{"num_attention_heads": 2, "num_key_value_heads": 2, "batch_tokens": 32768, "max_steps": 4874}
Each number is 50 + 12 x the weight over its row's rms, rounded and kept within 0 to 99. Layers, rows and columns count from 0. The size before them is the row's rms in percent of the matrix's.

# layer 4 MLP down (transposed), 704x256, rms 0.0562, rows 257-293, columns 0-63
100:19 49 35 67 58 52 37 61 57 34 50 55 30 41 79 29 52 52 62 58 54 50 46 51 68 48 66 58 59 44 61 63 52 18 45 51 36 50 42 38 28 55 50 58 50 75 54 43 77 72 32 50 44 41 40 37 47 51 61 64 53 50 49 44
104:56 77 68 61 45 51 38 51 41 42 47 31 40 37 45 42 56 55 45 37 39 58 52 54 49 57 63 52 49 82 54 45 39 59 48 52 33 38 66 59 57 55 58 69 48 51 35 64 53 16 57 30 55 43 67 55 57 35 45 59 61 37 27 27
094:42 68 45 75 59 51 60 37 39 55 65 55 26 52 40 64 37 50 64 36 56 82 37 59 45 70 76 56 30 46 34 55 64 68 52 58 47 57 47 31 42 64 50 47 57 22 45 44 30 62 53 12 41 56 31 44 37 44 68 60 55 53 44 55
099:47 66 54 30 34 42 49 35 40 46 37 54 79 39 72 44 37 54 65 58 41 68 66 67 59 69 61 56 51 63 55 50 59 61 41 62 45 67 38 38 51 43 51 39 57 59 61 34 60 40 52 45 30 43 57 26 52 44 62 65 57 39 37 46
098:66 39 45 56 70 27 48 59 56 32 52 67 38 62 64 37 46 41 47 54 72 44 46 44 67 49 34 67 63 48 31 44 34 52 57 47 45 56 43 86 63 38 51 42 54 79 57 58 41 63 44 50 53 49 42 40 41 62 54 48 65 58 82 60
091:47 40 63 34 34 41 48 29 59 55 52 37 37 22 28 48 64 47 50 47 49 43 29 46 44 48 49 60 56 33 55 41 39 52 38 56 51 13 56 36 62 48 43 46 27 61 48 36 44 52 35 48 44 38 30 45 24 45 42 49 57 35 35 66
103:55 52 73 48 42 43 47 34 49 37 69 59 52 53 50 70 41 50 60 61 38 47 51 41 53 73 41 60 53 36 57 60 48 47 61 73 50 36 41 39 58 52 58 49 64 56 51 49 61 68 70 39 38 74 38 61 54 41 59 32 59 43 62 30
098:45 43 60 55 66 32 60 23 45 62 62 53 60 57 78 41 31 55 54 54 29 58 48 61 37 51 59 56 47 45 50 38 41 53 56 48 54 56 28 40 54 59 39 45 32 62 32 35 40 55 53 43 42 34 38 36 45 44 50 68 52 57 50 53
107:65 42 12 24 31 38 35 23 50 61 68 45 33 28 36 53 43 68 60 40 45 53 44 65 69 42 40 61 44 45 44 53 66 69 55 41 77 53 55 49 34 39 44 66 54 58 72 38 38 63 33 49 61 63 33 37 58 62 36 51 69 49 38 47
100:77 27 49 47 41 35 66 68 57 45 67 32 69 42 50 41 50 48 62 32 61 70 52 73 52 55 20 41 44 39 49 47 54 66 71 58 45 35 56 59 55 56 41 30 74 50 68 53 43 40 49 40 44 61 49 67 35 69 73 36 44 54 72 67
108:44 78 46 78 31 50 54 53 45 39 47 47 56 68 41 62 61 26 55 64 43 64 70 49 64 48 49 51 59 38 36 51 44 49 50 56 23 52 57 64 66 53 56 68 29 38 58 22 39 57 64 24 24 45 57 58 58 39 38 34 59 63 50 36
104:60 30 41 65 46 58 60 66 48 33 67 49 43 45 50 71 57 38 35 71 48 28 47 43 63 43 41 65 61 55 83 62 28 53 35 61 44 41 41 49 71 55 63 29 50 55 56 67 47 39 40 50 45 44 57 61 60 48 53 52 59 55 67 58
099:54 47 44 49 58 59 53 47 36 37 49 26 54 58 44 37 43 52 44 23 71 75 33 40 62 54 41 49 48 59 65 63 39 41 52 53 48 58 53 38 41 59 53 53 44 43 41 41 57 67 46 52 54 53 44 46 30 64 61 64 46 59 52 52
105:25 46 62 58 34 43 54 38 33 48 17 44 39 33 52 66 37 53 63 45 58 46 34 37 53 47 47 50 46 57 57 86 44 47 45 58 37 51 33 48 54 52 31 42 51 48 61 48 57 36 35 60 48 45 66 60 42 33 72 53 35 40 50 47
096:43 43 47 71 32 46 66 61 41 34 55 51 73 32 46 60 65 50 51 41 44 47 64 52 58 55 20 47 59 57 57 35 36 37 31 51 50 52 56 54 54 67 39 45 52 40 48 28 43 59 38 63 45 33 43 52 37 63 45 42 70 54 30 61
094:47 53 72 49 46 54 17 47 59 64 40 56 76 56 52 54 55 28 52 41 62 52 54 59 61 58 50 65 37 56 51 56 44 49 51 32 55 59 62 56 66 56 80 66 59 38 50 56 44 48 60 59 68 26 53 43 77 50 40 70 47 58 39 48
105:55 58 62 54 60 41 63 52 60 58 50 55 32 44 62 46 64 55 45 39 45 36 50 52 64 47 37 65 34 30 47 36 48 44 67 48 48 54 53 33 49 66 48 48 77 81 49 68 49 44 59 37 60 50 55 79 54 52 63 64 70 54 38 66
107:32 42 49 59 67 66 62 50 61 24 45 47 59 55 43 33 40 73 39 47 54 69 41 46 82 34 22 40 60 58 50 64 85 68 60 44 55 58 37 49 47 34 44 31 33 41 53 56 37 48 65 24 38 61 57 58 42 54 55 47 47 58 62 40
107:27 62 58 33 29 46 52 53 52 50 32 38 26 48 48 49 39 44 50 35 33 32 19 50 43 57 41 48 66 39 33 49 42 47 48 57 47 49 55 66 35 47 59 41 46 49 49 61 49 59 56 81 63 49 59 48 45 58 59 70 58 35 50 48
092:44 60 39 60 59 75 41 65 50 25 71 37 56 45 59 45 61 43 43 51 43 30 64 56 42 28 40 64 59 70 53 42 41 72 55 44 46 58 48 25 61 57 39 41 53 53 47 66 54 42 62 47 29 58 45 53 62 61 73 41 64 58 19 41
102:64 47 56 41 86 67 27 38 53 62 50 48 47 66 54 46 30 50 54 32 49 44 45 52 38 34 44 41 57 42 52 59 52 36 50 44 63 52 59 37 57 44 57 25 62 29 56 45 50 42 36 56 64 46 51 63 39 64 56 55 53 43 84 55
101:53 47 43 65 48 49 63 36 56 28 31 67 39 50 53 58 60 49 69 46 54 77 65 57 32 74 54 54 47 57 66 34 29 41 62 56 56 36 35 30 48 44 59 55 57 22 92 46 61 44 44 55 21 66 55 64 45 46 46 45 41 48 63 49
095:54 50 31 64 59 45 48 46 66 57 63 46 46 58 52 66 48 34 44 57 50 60 61 58 60 68 58 52 54 51 44 65 63 36 75 37 48 49 41 48 52 37 54 84 63 62 49 59 58 46 51 60 49 41 37 46 60 51 56 47 46 48 63 29
104:36 45 51 39 49 48 24 64 57 62 44 60 58 48 41 32 53 52 61 66 57 65 34 57 52 28 42 57 61 44 65 39 44 57 52 53 66 57 72 21 32 58 38 49 46 41 47 37 68 51 45 66 36 57 52 38 53 56 67 11 35 56 70 49
111:44 61 64 53 49 36 43 70 51 58 43 35 53 36 46 71 49 39 45 49 46 43 32 49 67 56 42 65 45 60 44 54 67 64 57 41 52 51 57 17 42 26 65 43 48 64 31 54 48 42 64 33 61 56 67 57 48 65 45 60 36 54 46 46
105:65 41 47 32 41 81 49 55 54 39 62 56 60 52 60 41 39 48 62 54 40 40 42 47 45 43 68 26 44 38 44 45 46 61 50 53 29 30 43 39 51 40 59 45 61 57 32 56 48 28 35 47 31 72 40 42 43 35 31 41 58 47 42 50
103:51 48 38 57 58 71 63 62 56 72 45 47 24 63 40 47 40 80 70 50 46 61 56 58 56 67 49 67 49 46 56 40 65 55 51 57 46 36 52 49 42 57 50 48 36 36 51 73 53 47 30 50 35 67 71 27 50 50 46 48 56 40 49 42
103:40 38 50 39 41 77 49 47 27 61 67 56 43 54 49 43 35 74 42 56 48 43 46 33 46 56 36 24 69 52 47 48 58 46 53 57 39 67 45 66 52 55 30 71 40 62 49 54 40 55 41 43 47 48 43 38 38 30 58 42 54 59 94 66
100:71 40 41 47 41 51 56 37 44 71 41 44 52 75 48 44 56 42 41 57 30 62 36 54 45 55 67 51 62 35 44 47 70 43 51 69 46 46 58 51 55 47 49 47 30 62 31 62 74 28 48 43 52 37 30 72 44 43 47 69 24 32 46 31
095:64 48 68 65 56 44 45 56 46 65 47 42 28 50 52 28 21 63 47 46 52 47 37 26 66 64 80 48 57 47 57 31 44 54 50 39 73 46 58 37 47 27 65 59 48 60 54 60 47 45 44 32 61 52 40 52 51 62 55 52 56 35 75 56
107:47 53 46 63 51 48 55 50 31 41 43 43 41 37 54 40 38 31 54 35 44 42 40 42 53 54 81 71 38 29 45 64 49 46 57 42 44 47 44 66 35 50 60 55 44 58 27 62 40 54 67 56 46 47 53 69 48 49 51 55 64 34 48 46
096:47 51 52 37 71 68 59 36 44 53 58 64 40 37 46 38 31 77 56 67 58 32 56 45 60 72 46 61 71 44 52 38 65 47 44 43 59 47 44 52 49 52 45 44 60 57 43 73 39 53 66 53 32 67 57 34 35 28 52 34 62 42 54 47
105:39 65 71 45 55 47 41 52 39 43 72 61 43 46 45 41 68 47 41 29 48 31 60 63 56 45 35 58 48 48 53 50 48 30 64 61 46 35 36 42 70 63 58 35 50 63 56 24 55 44 49 63 60 36 42 37 35 50 60 59 54 54 40 51
095:35 61 42 36 55 55 67 33 61 32 45 59 59 45 57 33 39 59 49 41 51 46 70 53 38 46 54 30 47 34 64 47 47 47 48 69 53 43 48 36 39 54 23 44 40 19 66 42 52 58 54 50 40 20 66 35 58 43 25 59 48 31 47 62
086:55 51 54 52 54 47 69 51 28 33 56 49 98 53 47 60 47 08 51 59 24 54 53 44 52 19 49 35 32 63 50 49 51 18 71 45 43 26 42 46 40 58 35 36 54 38 39 43 51 42 52 53 60 42 44 60 45 50 45 51 65 58 51 45
103:59 60 72 53 47 32 52 28 43 41 57 36 51 64 56 66 52 54 36 60 18 55 51 56 64 57 38 38 51 57 59 48 27 49 68 26 36 64 42 53 63 28 48 31 59 56 57 39 53 63 42 46 43 20 65 51 62 40 43 59 42 63 33 49
098:62 33 39 67 31 39 45 59 66 61 36 65 28 40 48 39 40 28 65 56 50 28 56 52 63 68 46 61 47 51 31 30 42 40 43 60 53 56 57 35 70 25 44 39 50 61 82 55 43 45 41 66 63 58 48 49 53 52 46 52 50 43 65 59
# layer 4 MLP gate, 704x256, rms 0.0881, rows 258-293, columns 0-63
105:58 53 37 54 33 47 83 48 45 44 41 57 52 75 50 59 51 48 53 57 77 31 42 49 58 54 53 70 42 61 47 37 42 39 58 53 67 34 69 53 60 49 34 31 43 56 50 38 46 40 56 34 27 68 49 71 69 65 54 48 26 51 31 56
092:49 69 33 52 32 58 56 40 51 62 51 54 41 62 54 41 51 53 50 38 47 45 43 50 57 43 29 34 76 65 34 42 65 49 61 45 50 76 39 64 51 43 37 48 62 70 56 35 60 71 34 55 61 38 46 44 48 49 53 92 39 44 68 52
095:51 43 38 52 17 44 44 32 62 64 48 48 65 74 42 46 43 42 49 43 57 47 33 46 43 45 46 45 52 73 43 45 48 42 64 51 60 54 78 69 36 38 46 38 54 63 43 64 54 71 63 64 51 60 52 59 54 48 37 46 46 64 52 46
095:37 44 45 47 56 52 63 63 37 36 48 36 31 46 49 47 47 60 34 40 69 50 48 27 51 65 54 59 53 55 45 41 66 53 63 38 61 56 33 68 66 52 56 45 59 46 36 55 42 53 52 39 55 47 39 52 45 53 42 57 48 45 45 34
092:41 56 47 51 45 42 57 24 42 21 57 49 48 39 71 42 50 45 27 57 60 54 30 31 60 41 78 52 45 54 54 60 53 58 49 43 68 44 65 41 83 68 33 45 47 46 47 43 35 59 36 41 53 56 59 68 53 56 57 52 48 52 44 65
099:61 50 38 55 35 29 55 59 48 47 68 55 38 44 25 48 45 43 21 51 57 74 41 66 72 49 50 35 54 68 59 50 42 39 58 65 46 63 42 50 33 70 27 59 38 56 43 39 51 62 19 42 50 50 59 59 57 42 60 71 23 65 64 30
099:73 61 50 43 50 39 70 51 34 63 51 31 54 49 64 77 44 57 60 47 52 74 43 27 48 61 52 37 44 73 57 40 40 33 44 56 34 36 51 48 81 70 46 69 32 49 45 54 69 49 44 44 34 37 59 47 56 69 48 44 40 55 49 45
110:57 25 56 41 49 72 51 65 42 69 52 40 37 63 33 47 58 66 49 49 39 58 54 39 52 46 59 47 73 60 48 40 53 55 53 75 56 61 48 45 30 83 47 21 41 47 33 47 53 53 41 59 47 53 55 44 48 56 41 52 42 87 62 45
095:59 62 26 55 19 55 43 30 50 55 48 34 57 42 40 67 48 59 44 19 44 33 49 55 53 70 46 62 45 66 45 32 26 39 55 57 69 29 68 35 44 61 42 57 42 46 44 39 47 53 43 61 49 46 44 40 74 65 51 35 53 53 44 61
107:58 38 32 41 58 45 47 40 54 43 57 38 39 51 26 51 43 90 41 41 47 48 53 41 32 66 52 53 68 41 47 25 38 53 70 63 87 64 61 53 75 35 50 59 63 36 46 40 46 50 33 46 28 51 64 41 51 28 58 56 50 50 37 46
104:46 43 58 47 57 66 61 56 54 39 40 27 46 49 32 56 52 44 23 51 43 40 29 57 41 61 55 47 77 51 55 54 54 57 53 52 59 51 53 55 54 59 37 42 38 41 37 45 33 62 15 59 53 54 47 42 65 74 46 44 50 52 52 48
098:51 39 55 56 35 50 61 55 55 53 47 28 46 26 54 67 55 54 27 29 52 38 35 40 47 50 52 35 52 54 48 57 27 48 41 32 69 41 22 52 31 70 57 40 32 72 30 50 36 40 38 66 59 37 69 44 60 55 39 41 30 58 49 43
107:28 47 43 47 27 74 54 67 53 64 50 29 20 59 40 48 34 60 42 42 59 46 30 51 49 60 45 67 59 51 56 44 43 50 63 73 61 50 37 73 56 54 34 25 47 68 27 24 43 62 29 48 22 41 45 48 62 35 36 60 63 50 48 42
092:55 47 56 37 48 32 70 53 33 59 67 35 43 35 39 46 41 66 27 59 48 70 34 58 40 72 75 58 57 48 38 32 37 40 51 54 32 61 38 47 37 77 57 61 34 54 52 53 42 71 55 48 58 45 55 77 43 53 57 36 51 78 52 60
094:41 43 59 39 51 44 45 51 45 61 55 55 44 35 50 46 53 59 44 43 74 52 27 66 55 61 38 41 64 53 43 68 48 61 49 57 36 44 51 57 53 42 55 62 58 52 53 58 43 31 48 42 50 43 50 66 76 45 72 50 58 30 31 67
104:49 41 48 49 67 58 63 22 56 81 72 48 33 62 45 52 43 53 50 41 66 50 46 69 35 32 71 44 56 58 59 32 34 52 55 82 71 73 48 49 50 59 56 52 37 72 33 50 47 71 25 52 53 56 38 69 66 62 59 50 52 64 34 31
103:54 70 41 38 47 26 45 61 41 46 75 55 44 34 35 43 30 55 37 38 71 44 44 50 51 49 69 50 38 50 38 69 48 41 55 40 54 70 43 77 62 48 63 52 49 54 51 34 54 51 48 63 53 65 48 55 57 48 35 57 26 41 42 37
103:60 45 39 45 32 59 37 56 54 56 55 52 48 70 43 60 48 56 49 50 44 53 24 44 50 48 72 68 72 67 63 46 50 49 72 64 61 55 53 72 67 46 46 51 33 65 58 46 46 67 58 54 41 33 58 46 42 39 56 39 43 62 48 43
091:43 55 51 71 42 46 47 40 41 43 57 27 58 49 55 63 52 60 51 10 71 51 23 42 40 33 50 56 64 52 34 58 45 50 52 57 45 36 60 24 54 62 29 63 41 40 50 59 47 63 21 54 38 31 38 58 56 48 93 53 40 54 57 66
104:43 40 50 52 62 45 52 40 36 38 75 38 48 65 26 41 59 32 29 59 65 38 49 54 49 66 61 72 65 57 53 49 45 52 67 47 57 44 42 57 67 36 57 51 45 79 32 51 45 42 30 55 41 56 56 68 49 50 35 32 25 50 36 36
101:77 33 53 64 55 32 49 49 35 38 60 32 30 61 46 49 44 37 45 42 53 54 35 51 66 46 69 39 54 69 49 39 54 74 49 54 65 53 50 50 79 54 41 44 48 42 40 27 69 41 47 48 57 76 42 29 54 39 18 42 45 57 37 53
094:64 59 43 50 60 47 58 42 39 59 59 54 26 50 24 38 51 50 32 49 90 62 30 57 47 65 58 37 47 55 46 53 62 61 42 50 50 61 49 66 75 33 68 49 24 85 31 41 40 54 51 59 36 44 34 55 61 56 30 48 45 57 64 54
102:39 42 40 25 25 32 57 50 58 61 53 49 53 62 33 67 42 45 04 55 63 52 36 53 54 45 61 59 73 47 53 47 48 62 49 53 38 32 46 89 36 34 36 60 31 64 35 54 52 43 27 48 31 56 59 52 38 27 67 57 45 62 60 32
104:50 28 18 11 43 37 69 70 45 57 46 37 29 78 42 44 35 64 41 43 42 63 46 45 47 55 58 72 59 48 57 55 63 56 58 59 44 39 63 53 52 61 58 47 72 50 28 42 60 46 43 39 42 53 64 56 70 55 51 50 45 68 44 45
106:51 43 47 34 49 73 39 48 44 72 69 55 48 47 44 66 39 37 22 50 23 42 60 48 75 44 37 39 59 59 55 30 46 66 51 56 62 51 48 68 54 44 27 53 45 64 39 46 20 56 33 37 45 56 49 47 83 36 14 46 53 60 59 37
100:53 58 48 55 56 67 44 58 67 83 60 50 60 54 29 44 60 44 31 53 71 62 45 66 40 50 50 43 62 77 44 39 63 64 59 74 52 48 45 52 49 67 46 56 37 46 60 36 45 56 43 38 57 32 59 62 55 46 58 53 39 34 64 50
099:32 61 47 38 37 54 52 36 53 53 44 68 30 44 48 59 34 67 29 62 67 34 47 45 46 58 58 42 57 54 40 36 42 40 56 56 46 67 49 74 62 45 57 56 44 91 38 54 53 47 52 49 47 54 46 42 50 63 50 49 37 37 52 65
101:42 53 46 55 46 64 40 39 43 78 53 34 35 47 43 45 44 57 42 25 46 39 48 65 49 62 57 63 70 42 54 28 61 68 59 78 65 59 62 46 65 40 32 51 55 60 40 38 46 44 51 52 47 51 28 71 44 38 48 73 44 49 55 48
089:50 28 54 38 26 53 43 56 31 49 56 42 49 60 60 41 48 52 51 47 37 39 40 45 61 46 60 50 61 44 60 45 32 55 51 59 54 55 49 35 54 42 32 27 48 70 59 52 44 56 52 38 51 53 74 48 60 40 66 77 53 51 89 40
103:55 37 41 52 49 41 53 70 51 51 48 46 36 55 44 60 41 41 52 41 55 53 41 55 44 34 45 40 65 60 37 28 39 56 42 54 45 58 56 58 62 46 36 43 39 45 31 61 23 60 21 48 29 42 43 35 46 44 45 40 57 39 47 54
103:67 53 50 57 18 35 42 38 31 57 51 38 61 46 20 50 58 63 43 43 46 59 40 41 24 62 48 64 41 46 44 43 58 63 49 49 53 44 33 50 54 62 46 44 55 63 60 40 31 49 36 49 57 48 38 50 46 42 31 68 56 46 56 43
105:56 40 32 52 31 45 75 53 51 63 27 67 50 78 41 45 51 57 45 43 63 64 41 37 62 63 68 49 39 63 57 34 44 46 56 59 55 73 45 71 63 34 40 39 54 64 46 58 34 44 48 44 25 51 50 41 47 53 51 55 34 38 64 50
098:49 44 46 30 53 57 48 65 56 62 58 34 46 35 39 50 52 71 62 40 62 44 46 50 51 58 61 61 69 58 55 56 63 48 67 63 48 59 45 82 59 42 34 44 80 62 62 48 28 48 43 60 45 27 57 40 62 40 45 46 62 51 57 58
094:50 50 44 58 49 70 34 53 53 57 74 42 30 15 37 61 36 58 42 50 40 44 66 42 46 65 48 52 47 52 51 64 59 45 50 53 70 37 35 45 37 61 50 30 24 72 46 52 39 48 43 49 44 62 38 50 70 46 69 57 58 47 42 58
099:54 33 33 57 30 37 55 53 60 47 54 45 47 22 33 33 40 49 29 42 50 46 32 53 42 88 45 62 41 62 33 54 59 35 49 68 42 72 73 53 23 37 55 35 72 54 60 60 49 63 45 48 40 34 57 45 47 36 60 60 47 47 51 46
097:36 50 47 62 34 58 52 38 50 69 52 25 55 57 37 76 40 43 26 30 43 47 53 39 38 35 61 51 37 61 73 36 49 60 47 55 50 54 53 48 36 73 40 50 48 53 30 69 54 41 43 60 24 48 70 47 52 37 35 56 41 72 41 52
# layer 4 MLP up, 704x256, rms 0.089, rows 258-293, columns 0-63
101:64 35 36 65 58 71 44 38 68 34 54 69 60 55 56 54 35 37 49 55 67 39 42 54 51 66 50 35 46 35 31 59 51 29 27 58 42 36 60 36 47 51 39 56 62 51 40 60 56 49 54 47 54 37 27 20 59 35 58 48 48 45 39 71
096:45 57 58 72 31 18 48 34 47 44 51 57 49 64 57 35 58 55 33 52 63 61 33 50 49 68 47 32 50 46 48 29 43 29 51 66 69 57 55 31 70 48 59 81 42 45 52 64 49 52 55 26 27 37 60 18 61 65 73 32 41 55 61 64
096:61 47 50 53 38 57 54 33 69 78 37 43 37 70 44 64 62 39 50 66 44 49 46 41 49 45 36 43 66 64 38 61 54 43 68 46 66 41 55 80 40 26 45 53 67 48 68 63 59 58 49 70 69 23 21 49 44 52 64 42 62 58 53 61
099:56 44 49 36 45 49 73 58 73 36 69 55 38 40 54 40 50 42 27 41 75 83 62 50 48 53 48 48 67 49 38 48 63 31 53 61 48 45 43 50 37 55 59 59 42 50 40 55 33 57 65 46 47 37 40 45 43 46 60 71 37 63 58 54
091:54 62 57 53 41 35 28 46 42 19 51 39 64 55 62 69 67 72 50 51 28 57 53 37 37 43 62 42 36 38 38 47 31 78 48 23 63 44 51 36 48 52 38 57 44 56 48 55 34 39 43 57 63 70 76 50 39 65 62 52 47 37 41 57
103:41 49 46 46 37 66 64 44 54 49 60 51 42 49 59 30 30 23 44 63 37 45 34 76 69 28 61 50 55 55 52 43 38 45 51 62 38 47 39 40 44 82 43 38 44 37 60 11 48 57 42 50 65 50 41 68 38 60 59 67 19 49 26 26
096:61 57 30 56 45 69 67 69 60 54 48 57 49 56 46 62 58 55 49 68 50 42 58 53 36 54 47 35 44 39 50 52 45 53 53 27 45 63 51 46 14 34 51 50 44 48 48 46 37 68 45 49 47 36 32 59 35 43 52 54 33 54 42 60
106:47 52 60 66 24 36 63 60 55 49 41 41 50 51 44 32 54 42 51 57 41 65 55 52 50 56 60 47 41 40 35 33 56 42 45 69 50 60 30 33 53 39 57 32 34 75 47 38 47 32 52 40 29 64 39 54 40 61 48 53 27 58 54 47
098:53 63 40 41 47 40 39 44 37 44 57 62 50 59 27 54 36 58 46 41 53 47 66 63 51 28 44 55 44 30 46 56 46 51 42 55 59 58 57 44 34 52 49 39 33 49 47 65 23 42 44 42 63 45 38 47 40 54 28 67 59 59 44 47
108:29 55 41 45 55 63 39 52 53 60 48 55 50 34 48 57 40 49 50 38 55 52 63 48 52 42 52 50 75 28 54 65 32 64 53 57 64 65 58 41 50 33 57 71 39 44 50 28 46 53 39 35 29 43 48 47 49 26 44 57 61 52 55 47
106:50 46 66 28 55 34 50 59 60 52 52 44 30 60 58 39 50 56 50 44 63 56 53 51 39 47 43 45 44 62 69 48 41 52 25 68 24 43 50 50 59 50 55 51 45 59 48 77 55 45 74 43 51 46 84 72 67 38 68 47 60 56 44 51
096:40 49 41 51 49 43 63 64 47 54 66 46 57 41 69 46 36 43 48 66 42 48 74 44 58 65 62 63 49 57 70 50 59 31 54 38 50 47 73 68 64 44 36 42 59 50 63 47 53 44 34 39 22 54 37 35 39 59 44 66 76 20 60 67
110:50 44 51 49 43 18 45 47 61 51 55 51 63 27 45 52 58 68 58 57 26 54 69 44 74 39 51 63 49 57 63 50 48 55 49 48 55 43 63 51 54 57 46 53 34 46 61 52 45 22 48 38 48 55 59 43 58 47 45 47 56 58 48 50
105:48 65 59 41 48 40 64 43 72 31 57 42 84 22 63 65 55 35 53 39 43 53 57 50 53 42 53 47 60 29 52 57 47 62 36 56 50 44 43 34 24 74 51 38 36 56 51 65 65 60 59 50 81 51 44 64 20 46 52 51 58 57 32 45
089:67 42 38 39 36 52 48 59 60 49 82 55 47 42 44 35 57 71 45 52 57 67 59 29 60 74 45 58 56 63 40 66 44 46 59 44 63 63 53 44 44 52 57 21 53 51 46 48 64 51 63 46 57 47 47 46 63 28 42 48 64 27 61 59
106:72 60 43 43 53 53 57 29 28 57 63 56 55 23 38 50 52 52 60 10 53 45 45 69 55 58 42 74 46 41 50 62 41 58 51 54 55 74 54 41 54 58 42 40 51 24 59 70 41 67 70 66 46 34 30 58 64 50 40 51 47 58 51 60
105:58 42 49 55 23 35 47 70 52 39 40 47 32 36 35 52 40 65 45 49 32 36 49 64 48 67 57 42 52 39 35 45 38 48 48 44 49 57 44 28 57 36 56 66 57 64 72 76 49 60 49 65 46 54 43 51 43 74 20 49 26 40 47 62
104:42 49 44 77 44 41 48 49 31 50 54 42 50 33 39 74 54 66 52 51 39 34 43 50 58 71 33 55 55 63 43 70 48 43 55 66 40 64 33 35 42 71 43 43 33 64 51 45 40 57 53 62 57 41 46 53 34 56 42 33 58 37 45 52
092:52 26 44 36 57 59 64 44 24 49 41 66 44 52 43 46 40 59 48 40 50 60 56 59 70 61 40 52 40 50 51 31 80 46 45 57 53 52 11 45 46 39 38 38 55 50 58 64 52 59 52 33 50 60 55 64 48 31 20 58 52 55 56 51
101:55 43 45 40 50 51 69 49 56 60 54 68 48 55 31 40 45 59 53 65 45 54 50 39 45 63 33 38 54 57 29 60 54 32 50 59 42 58 65 71 51 50 48 42 49 45 65 40 42 60 59 53 41 41 60 63 33 50 47 56 36 47 49 47
097:73 43 48 41 66 54 54 61 30 50 59 35 62 52 54 59 53 63 50 28 48 35 53 38 38 57 39 42 61 55 66 73 32 63 44 66 48 54 61 34 49 68 59 26 74 41 43 68 49 64 53 62 65 39 62 55 56 51 46 29 61 52 51 33
092:58 54 44 47 35 52 72 48 22 22 51 34 57 41 41 49 60 62 41 44 35 55 52 54 43 62 50 32 43 82 45 34 43 50 70 54 68 53 62 63 52 50 41 45 55 59 29 66 62 50 57 46 51 46 70 71 49 61 24 63 48 44 51 46
101:34 37 42 52 57 40 48 39 48 57 46 55 30 50 50 53 34 66 55 53 69 29 52 40 65 38 57 50 64 52 56 69 44 60 66 62 49 66 61 51 67 24 48 45 63 45 39 32 59 64 46 37 75 58 57 75 53 54 55 47 51 39 57 65
103:29 34 64 43 30 72 54 51 66 47 81 55 59 40 47 63 51 33 64 53 64 66 42 56 51 53 55 74 74 42 76 27 41 42 51 53 49 39 29 62 62 60 55 33 31 36 44 24 41 47 43 60 40 42 29 50 35 38 58 52 62 62 42 39
108:42 47 44 57 39 62 81 30 51 48 52 58 46 53 51 67 42 57 28 36 51 56 51 36 59 50 63 38 58 62 39 63 69 56 50 45 46 48 57 45 63 43 24 59 57 36 28 61 54 52 25 39 41 58 42 55 43 55 38 63 52 64 62 78
103:53 80 48 34 45 51 30 41 51 75 36 59 37 38 71 52 51 63 62 35 45 48 69 26 62 49 33 48 55 58 57 33 32 66 67 54 54 53 65 71 52 61 59 31 41 53 59 50 58 54 57 38 37 55 49 44 48 56 48 34 46 53 48 52
095:31 49 29 35 33 33 49 80 45 52 43 54 27 51 48 53 54 48 52 55 38 48 54 57 55 54 64 56 35 38 51 28 41 61 43 63 27 43 45 55 46 50 57 67 42 54 50 63 32 44 58 23 21 63 37 44 44 40 47 46 37 59 54 50
099:61 39 52 57 44 42 68 40 76 53 65 51 73 29 52 66 55 43 43 36 56 65 57 46 26 36 55 49 37 48 49 47 42 48 41 56 45 47 54 56 68 58 51 51 23 55 54 71 29 61 48 28 39 58 45 74 48 72 35 66 54 39 64 63
093:61 55 55 54 37 71 54 20 31 23 67 38 54 51 61 33 47 42 33 51 54 40 52 45 38 51 44 33 57 54 41 39 49 44 41 58 59 79 36 35 75 51 29 58 49 38 49 43 24 52 50 24 49 49 58 50 32 46 68 62 51 58 52 49
100:59 27 64 39 24 35 39 47 58 50 27 55 32 58 62 49 63 50 48 54 58 58 52 49 59 56 36 57 67 48 49 41 62 60 49 45 63 64 66 53 23 40 47 61 47 55 67 53 62 58 75 57 63 45 66 24 44 58 66 64 45 32 39 39
092:57 65 58 50 50 58 56 56 26 61 69 40 56 55 40 34 64 51 59 51 31 64 21 64 39 48 55 56 44 54 42 63 38 19 57 46 47 52 55 38 42 65 43 26 39 65 58 67 56 53 49 56 68 36 72 57 33 49 84 54 37 57 48 32
103:62 53 48 67 59 56 53 48 75 45 40 48 70 45 42 60 37 50 57 53 39 50 27 52 53 30 49 35 37 55 37 78 61 59 43 66 55 40 57 37 38 51 46 38 53 41 52 45 50 49 42 56 55 62 60 55 29 55 49 31 42 67 49 55
094:34 52 58 53 49 38 69 52 51 39 56 53 51 36 54 48 58 59 35 58 32 40 65 51 48 24 48 38 63 47 53 47 60 37 65 43 44 56 44 59 39 48 34 49 45 70 60 49 53 48 41 40 43 50 59 44 66 58 60 38 57 46 66 46
083:48 34 50 56 30 55 54 34 58 47 46 45 68 56 55 66 57 38 47 52 50 60 46 45 67 57 60 15 42 45 23 50 58 35 43 33 46 38 63 40 48 34 41 43 75 46 46 68 36 46 36 37 39 59 48 37 44 33 33 57 37 36 53 35
099:56 49 53 48 42 47 82 42 55 45 35 63 64 35 46 28 69 57 48 45 73 30 44 24 21 50 63 37 46 59 62 35 52 53 54 33 66 61 54 49 72 47 62 54 50 28 63 55 50 43 45 64 38 26 39 44 34 51 63 68 49 45 50 52
095:52 36 38 40 37 51 55 35 84 45 40 65 44 75 53 44 49 37 43 50 48 51 43 51 49 40 38 36 32 59 33 55 53 66 33 34 55 60 58 41 38 53 49 45 50 55 64 57 59 42 53 35 46 56 39 55 34 32 64 43 34 55 53 44